{
  "n_layer": 14,
  "d_model": 224,
  "n_head": 7,
  "n_kv_head": 7,
  "head_dim": 32,
  "d_mlp": 640,
  "vocab_size": 1024,
  "activation": "gelu",
  "norm": "layernorm",
  "norm_place": "pre",
  "norm_eps": 1e-05,
  "positions": "learned",
  "qk_norm": false,
  "attn_scale": 0.177,
  "bias": "all",
  "tie_embeddings": true,
  "parallel_block": false,
  "init": "normal",
  "init_std_qkv": 0.031,
  "init_std_o": 0.0385,
  "init_std_up": 0.0444,
  "init_std_down": 0.0444,
  "optimizer": "muon_hyperball",
  "lr": 0.00529,
  "beta1": 0.95,
  "weight_decay": 0.0,
  "lr_head": 0.00744,
  "grad_clip": 1.0,
  "warmup_steps": 200,
  "schedule": "wsd",
  "decay_fraction": 1.0,
  "decay_shape": "pow",
  "final_lr_fraction": 0.1,
  "batch_tokens": 16384,
  "seq_len": 1024,
  "doc_mask": true,
  "train_tokens": 131700000,
  "steps": 8039,
  "dataset": "wikipedia_en"
}
Each number is 500 + 50 x the weight over its row's rms, rounded and kept within 0 to 999. Layers, rows and columns count from 0. Numbers have three digits each. The size before them is the row's rms in percent of the matrix's.

# layer 2 MLP up, 640x224, rms 0.0444, rows 100-128, columns 112-223
104:453513557462524517391523461391533436438549483582506460464546486411522555468437599497569441520449464516551529460439477538532501494447423546534591444476491534445492500565443439392576430558578572534467439393464545528476559479499557505442539493465508561603477462570454433383429562478502552453495531538468515551545519529497513488515508500567
115:472444349472521559626488484566441437545527464480477417487494459574451582428592539513492528452459504500512448364531502520445520532530491554593527473462548465455536423370588537533552489488395556459492490523479408469504468511497483631507521542517434497526516497560493447508547395450620511471522458533528424532533432489464527436447499592442
089:416457453533468557601567483557690438522612567513422523559536541485516456527492513435488545482550446553513519569478521494537500508508544496476468448443431528540496490405518440526488474472383553402473549530468476463506529541485510461499551491445445542544537372507601493527462473556526473474444444567514514461620604485431396614522508553630
098:422462463584523418613524463617493505443484435582463487487459592533499538523536552530523387512461539615501439410487498499453508576524495572495541552462483454486438511541466489508511518507578484493440487494511532484454522418455436542490496512549497546546513478430532389502489482512417571543566513585523445442572482572560439532428527553475
107:497522466600564434526535458518513490487508452531505472545519599504488521557485570461473403536458492506508522516485470487524528488488467496487593409561550433504455583477621497467529438436539485542493507482446526492370521432499487510482499481434528540506577404543466472450511505508566491492568524583582500554570498563596436462545507499507
097:484556491611555476492499478511485478471474421519574600513533506546569514411508458475525487519477498548522520549557482549497534480480416550507556480574464450573545415458471489575518549496523552524514493488459495485434495450564587452595480567373510445500443511438503504518442482437555474500554485512477545485551558505495426465470459446454
091:494517562557445505498509464599549545475583541430389467486599508549533549458426495451470472493440474465498457517507418514457547546481407534544531555470451452492526397590478487538563484485499515420487517426443462595429500482554430436523511552450474558540531525506442557542512473470486593503547374475459502630589463471471548579519526519512
093:483583549528511646522466519450447460590464416499505551603534499561515452539547521520513464400429494497509507464507563566502508512421466525492497489416518486577534513452558449451445501488451443445564507471518476634391401515518508506367348619388557554511477558574573466621504515430537545442510477530484526461495429529517468491556519517481
105:448538514475416489469534555529492488522453515409535432510433563517531475611523514462503346457442549413509470517391478478452466464582539439510537551655450538473433548424447508569529527439517458488591548474392513529491482519431522491506474446555508457543476544478499477521559501542573506548667402499400443575475494523519478449500447484442
090:401455488542458532502538484454460488561552512556542461488459500488434473495545463536490509552515528499592504471357433445437482415486527476447469516478473603632541537447507521453446382479560425501407532393537457478561480534514454429546548519421508586583498592565458481521464513523496509553555473527506605494540525502459522494474502532567
109:498489490508433399494542473482548543492527519551469592563569470568576458493505485534536478553527498409558446507505446460509473461409456533501593558478464535581524558486598529489547511591566484500514418508458456557465400485517499444452508533491539576500474584526480467469486477557623417403507518503512488521460465431536499451512588412481
093:452503485456551522571511405483557555549464472488514492496509452490425485485594478559546499511543485559606511467441422572534503500479476506506531505444502483537502564445488501436437539572524444492504464569469488534532465472521452492521512500494466502549502475540589545551505437406502547449423487529535542557417422530551505590584606494495
117:410407493520477575545431528511438448566465531412497486570541475581537471507503432495467427554532541413472502515450433530417476539504623483575660462553494448453454460571447491569516563595520456469602489492479433568606576458468486559594516580524418614543417531539435468568461458481520512460465508526489584488551506513508566511442462472535
103:446461544471481447570509452456537438501484530467640482496553484485501452500542398437535476370388455521436522553477558582503504466527457480489491508499484550576401465424520484558588476493536529498547561512479466506440481390543462442408608511480567524562488481524498469563533493494579555536419490578450492524533375577494420494477489505444
081:508479563360448584460539469480515542459607441447585511399439514535419572485584564496484475497552417536549479484482439490618470537562575410485550492435600547528497516565533460532522442510531467495572421543485497493528473450509481511489544531461473483464500413480571520500497522552468509516510418535530472531548517415510467506519531549491
112:460521511590516402498477442540480386538465525431517438462559566479425501473530566472441484497480574573563522514454411500534561474406488510399518450434576530523606571555526493500507461411476626530506543519567496535462583574458450460483429312546485553486613593461544487490548530565493470523559485527532583482485494460446493504480528520502
084:503553426398398496441507422525499548514497529517393501569524591470523558506506527545537506337503485561521531604564511489482511489534558494496532524505518534539483496437508420518482535415623366505527632511514505445522541511471591482450451477529487478482513480504596588471498403543556505390558452553409423581547520531465463556554506408474
108:443556510496455509452430469475540465489531579491568492460541426543487504515464475529464395625441553513487486522527516546537518497470521540459514504452511498556512529438553508588491499574438569531498489432467551488592587523566428560422441482460482606538385471515464523566567499553520403414477570455541475522454523510428451508386616453539
091:549491440473542549468454515467540495564473545555597566345431431478501442480438459545561483476423594554540537569443469584574407497447508475446480496532454457496403481506589474463496500417460493464573461455521601484467502468581556464474479518464519435501512528526537510479517564464514483421526510513532446489508539499509508460522446469476
108:558516478452566474530504393569522411567505549520529497540538466564482544507536509530385523507534592507514442528509554511506507459495509386546521465566478628553522472446405465531549503484498573448553545448429461521511501442464510517552516542504546557534483458552414512525573547493489494529525423524513524499446380434573447507419518514506
098:408440516541551514534487472505508575469469500505494474552492435467605443583416442505443535433499554534560412420551513552574492462464446447583423510484530475510497509477588504504554462446493408452544506406404517509484580448571477491520420458490491518362453499488446507409496489499500483534389481508494349590472502504604559510558460456391
107:572618392442426524559525448467564471567488542416550454513480522574449473553540489475572502518459387516439593498448519499439613564494450510543410502533384516472486504597491477512489483526446651528494470501475512476481549456508491476546499622514557516539435408545523497496498564516486526562531549513440520582478543452480560492503502416541
088:534489486463525417526519477548453440452479453500505483577423560553526493477474454480514546505581498449511455578478500611573450460487568518453417491547504467621382478496543474428522522560520553507437552517492487542534494582464465533596480489486424509496433543507462510584576544491468540577500401523562537424489453469414388482461535386568
090:433418481526464415451556575494470474571555557484471434451433483554594430483570540555446443523430477572531454532517473446555515554535461595470412485550470374425579529498547489596501504468507456504537445445403518492499518489516435488531444500498428573546457430522538513511489533427524635455475533499392500635539490475463435537506458550514
105:560467451447468507491581419481469506522603474481494528425496556537484553514527456465503516591508528467454489521498576512447496626505516410528533490547485462520304489517478477409520520513547472570478540463524499602523534536465468504490509492478617563457564438498475520525533504443570573517602484436461526456508422465443523527489440505451
106:454468464517596500475554378551472562528567463467542556517501493424418555514533522502543493479538460557477480587523532445486496465477573475533529540575456519472494512349583536631549465520480509376510432596471588478553544475492474535500472479460483499450535547372468406477506468443599436388499515545554574548464477510452500521538513453504
106:490433353529534555485505449549573548391455522452457405466458468434532490489491472465494507434466451475542564474476551577449534491522577488505551556470585469565474587523570445535476474483475426412382429465537561533521570496499495551603510577492480526524533503435524492448514472604585543486469535481481520541509590446594472539527506403537
091:560419503542558516475463496424443508521485464468528564487447460538456435476556582450498559472391496521565425467538467471486528469510470579504510485512543477496438485537497471468521534499531556480509514440473452532475500462422479433389466620452457447445504473462558517517451465431377459480470583531497494558543543527507492474587628488509
086:470435492467541439523445445553486461535415519469415489468507509559557517455594483524385499504513478547485476481455504617522492443488520386553506431471468581576508512502492543636470564444473464404541466513462487597432427506552466451570609544476536428552428543565551506540507456492487431499449500545459476627461425512526471540488491527474
# layer 2 MLP down (transposed), 640x224, rms 0.0444, rows 100-128, columns 112-223
101:460470465535514473437457494520444527448497574496506452487573414562436501493406535515413533496457575609533528521428534485528549474472611575540385520583538423448500394521436499485545545436559473578454500594478510558473525547492438478564557534582535505539573467457670503516552526541530435447465453450447459523542539489549469469512561427536
122:608464433557468464463603494592483418585475549538494542434510499535508564485565484552500505531522511458565440513487520543558475461462512565548461442490462441496500564476515569478476570473587451511413476545479440482462500503459551379454540473485509558514556579484507457530488466515467498436515612444531472576524586451526477549574477552527
081:575493558471429427452447526470575535495447473544573430512470538567482477522472479544487438492537575474496411485485481478386548519499502498592462537439528419518546547506490632397589500448530500470509531485546516507413485415511497463479455446564485613465504449589478502529426485549507544495573537465524477524470574480528540530533433448380
107:491440503431537548533551522546549582558472468470560464564481375494543583557523546621512531513553426494478571514423392495589512505503510494508521520530395563521507477435465476425524492581533491450479445485521491501558503437589583514440546428498574518432498417467501509503535426509504540430539548527514525547434482445495613467516416434598
098:580490470416530435518496536436466453525463476475472520426480542567376569497448515452459398551420512509471475514483452481480522555536599448450520486494551561494590491614504484399507507552477389567478535394536475523546503417474523526529559535407557529535592525506552471508600501501532507552566439352557572515519480435481540506468516473476
094:451472522377429533538459506491486474542513476485459393407513541568533484572538524571466552507474543523490543501498540388502467573395477432442455488524518514437442524518474454492475508429442527502524495503450507532503477505482439543472465391520505581518475581478596498457440397546486535474580506478520477526511524519451610500535467550605
080:544573494512503429508529493462565457448463555479526494503428449502524502458493477478496506493483457579560514492539536535457460492478619523552412518536545568420498521498468479536470494404409456542528429542571535456528518451529475621469473538479499510476413525459452453407486525588449429465509572462666434496538547499509551527529453479461
094:494448467476522455412506480535399467509476486671538519482485431481442426499476479497468479477509625448513483530501489446438519450545483560420541512534593513516544488558475530496581520477519411476503503534476565489588529529558483546523525449522442451543459426574442547442449469473480560519438493430610539405457517495443491522488471600544
103:434522474533586537475485565559527553516499485535518491421458532466416523560496411462560421508644455605476491536526506566539547472457466509468505486487537545471426511576499580457516494603507530517465553508517553442561582471515575489530492586478550445428460526433548427408517518470414440416445534562516478419503429553457615560535587405507
093:521514532549442465498564444470469612510488514526448585481525443513434474553489472490493480443501564530517627583561376492516458516492468459535510429539529421528414590541474533553501477460407521512540426538446415489409498398456496435518457501503582463474502521422635582528449460528511504536440528490469437426514544603516431602488514437507
117:482413462460497536415571428429536499537518495541540457457575519491515575553342495456469441368498564478528465560560508464587502510511458468459521535487485589551532573417518505490571496518441561541455575520442456450584606430508462489501437526491629513418515465478519496468483604416511471459497371496517571489560504545509457474396542533457
100:567469463487451514521542435541491462466487414522493478538387441454567534426486517487500488482536559424582499577621438475483480481521499486456472542546481498446426409615558489570502478420550513475446580430536578564565515568497535523620514564552412481468542461539402545500521512595498456550527480463584450574594519510468455476432514530422
113:515454483558540488514511557441570473509515434528486484501427482493354518530456609462492440540535524453588464487524577511476574384589498532467506429562493611502444529583524533608566451439536587513434501466461450500532533569568620501489470539465525500554528551478450424375357510536417477477575459437559552431423525511525524504437532595391
103:437509519498452502513481525474497478488487458567479366500475483537414469510506539438499489488533487558465477517481542420581427442481506524448423466523563487425641562476569476496463528461559446462606489504481611433445463378521516498572494459520393466489537506589405506551608561555479504586505344427536625469496512452511502567439523522483
083:413418568556425457559455503629501494578427517506378581480505457521573488473564534545534536606547474553460445536511477486504546474524537537541441464460458453527518461524494523520512476438516460523487551469556533578490557441453442455509578436531413575488501477505450472519424541476501526546444586397416511477495491485494483536574554582518
107:538484529414447557542496495470538494498524413644506529454523467544489477607436448563571542591535475530457523466456529504476471437558515490527473550548490428517470390452498550529514545516558402491440432543477543537512426460521622559616493573470515540511408449598569462560474427506528603494543528450475378557471513433496524469536479501540
080:543471520570540500388503509536478487450456486473520509386635622554450566483494511505567520539452578426458448436509530499582492561489418535555526529485421475549498398562397537436545525588400638485517387542518592523590448452526540572516465546488522554474454535480407474538496573454443470482497490455661546515447471493512564560435521532474
101:501479558534547476519551581560380478463459490492515435487519545460477566539602454436552551389545441470557469554508440561497527525497478460601541443489493551513515403534439500452479552418475437434521458591487514454524439547443507534518567543508478459521637528497506525445520544488575532538511521567573573492466561483549471586533489467471
090:443538544418449417447497446509520433474489462596445414523499520448567443547523434520523504496481373595522570601438523532478573483522517552502524558596552526473453560606455488459478461511475545543467531492529564541536522531500426527495506513475523504446618436555440463605515470492516496440533555469507485519548410453385512540524631529506
110:504439582525370488440453496556453547517510502480566438437527519505461544523488494491434529456516510504505519578495521505462492455530401402472375470454497514508535443468563474467441565451525449532531421551501600585454576472464488430464570486493548532557522476487491557464545539544561468522429495542485514505549627477613521532574591540511
099:495562500520499499446413571528478474431517505443458510420526520514482597450535533435496399501537525550480463448451437515520538582511504470522469574553508509461506498486443556402515499501443437516467547533542429517564495530456503523459449512418542459497495537476559523564515520477586517577560512504478517474460537501460409576390405499493
112:487506471472508533524551588545498530554637527600461470415515594460528521496491552515437493499423563382425425521538440522488546487484462493453512479455489453456538510449508555418405509516545500458484531536479453531431505498415541531485502445425529534534557482528466427614591513519538529501506487558584467530564470559472509450570519563452
093:442441542560423497577469526489511528567582494514504482491509466494469502514455503465558494500458514556497494481517554456534469465540493450575529527402530565413542440470386532564477531507482519477516479420444445453485598430574546452500549524491474544514490430600516586498497531389513482486520587521478516499570562532539508568518518537425
098:531426473558521454517538613496515564461496532508508441552532461521501515543465525520460483471538522462509461478453495470464510559503487515510503531538485427572531541575442408503533434450495439411527524420518458494524481431549514438506494543556418497453629483567582522541548523601502472460354518514496427450502568501471503565553517489468
097:389554502559488527521368636505596487480425468570505461556514469523517461521492472441435467497560475501490489578494479496565505479510498543459504504537564522527630552463489420587530423514481486445519422605513568485552501492558543468484547590495436508545395609547586484463502519506506514481438560568528519573509554490547477454521564395546
098:576575495501535504449476522560480529507569562573501538481413467415544540505546560540515507542551418588484535589556521563426516548500459498571430471465548538471476506401581535540488507500573466456529590570508481488432538516474418513423369469584495458490565531472506487452519413602547411451463523488479485474455479505382464411442524534481
104:517473587472477463561500497480442400598418483586474527570560529456472540567488542533450477530506517435414453512534497570564459419488465541444496438417616519456493504444496514499550532417491496438594438562496396461531417504565467429468505458473556424580511517556461515515523572377427507567583427495542543518479432437522607500475469578477
092:507420494571534423557483498498530535550506561531476554439451448531477511489450494542505441519443587496588482587487529519430553492359517467503531511520449561488455548487509477563479455441407529454514498454478501478514556538587501584587460398539534471658520437507456521501577424535591539499417550467468519496480500534455476472493547428427
087:524488500424490524457392524498504483529534416520577521473480538371491455528468529506440528542477461404445521641496459387507398452554495482536447514548495444421523489377402454474550529499501461576547517545513517480526503481446507554483446362447504541473505463459417522470482547481502562491419459574508518468447524488534491443548440489559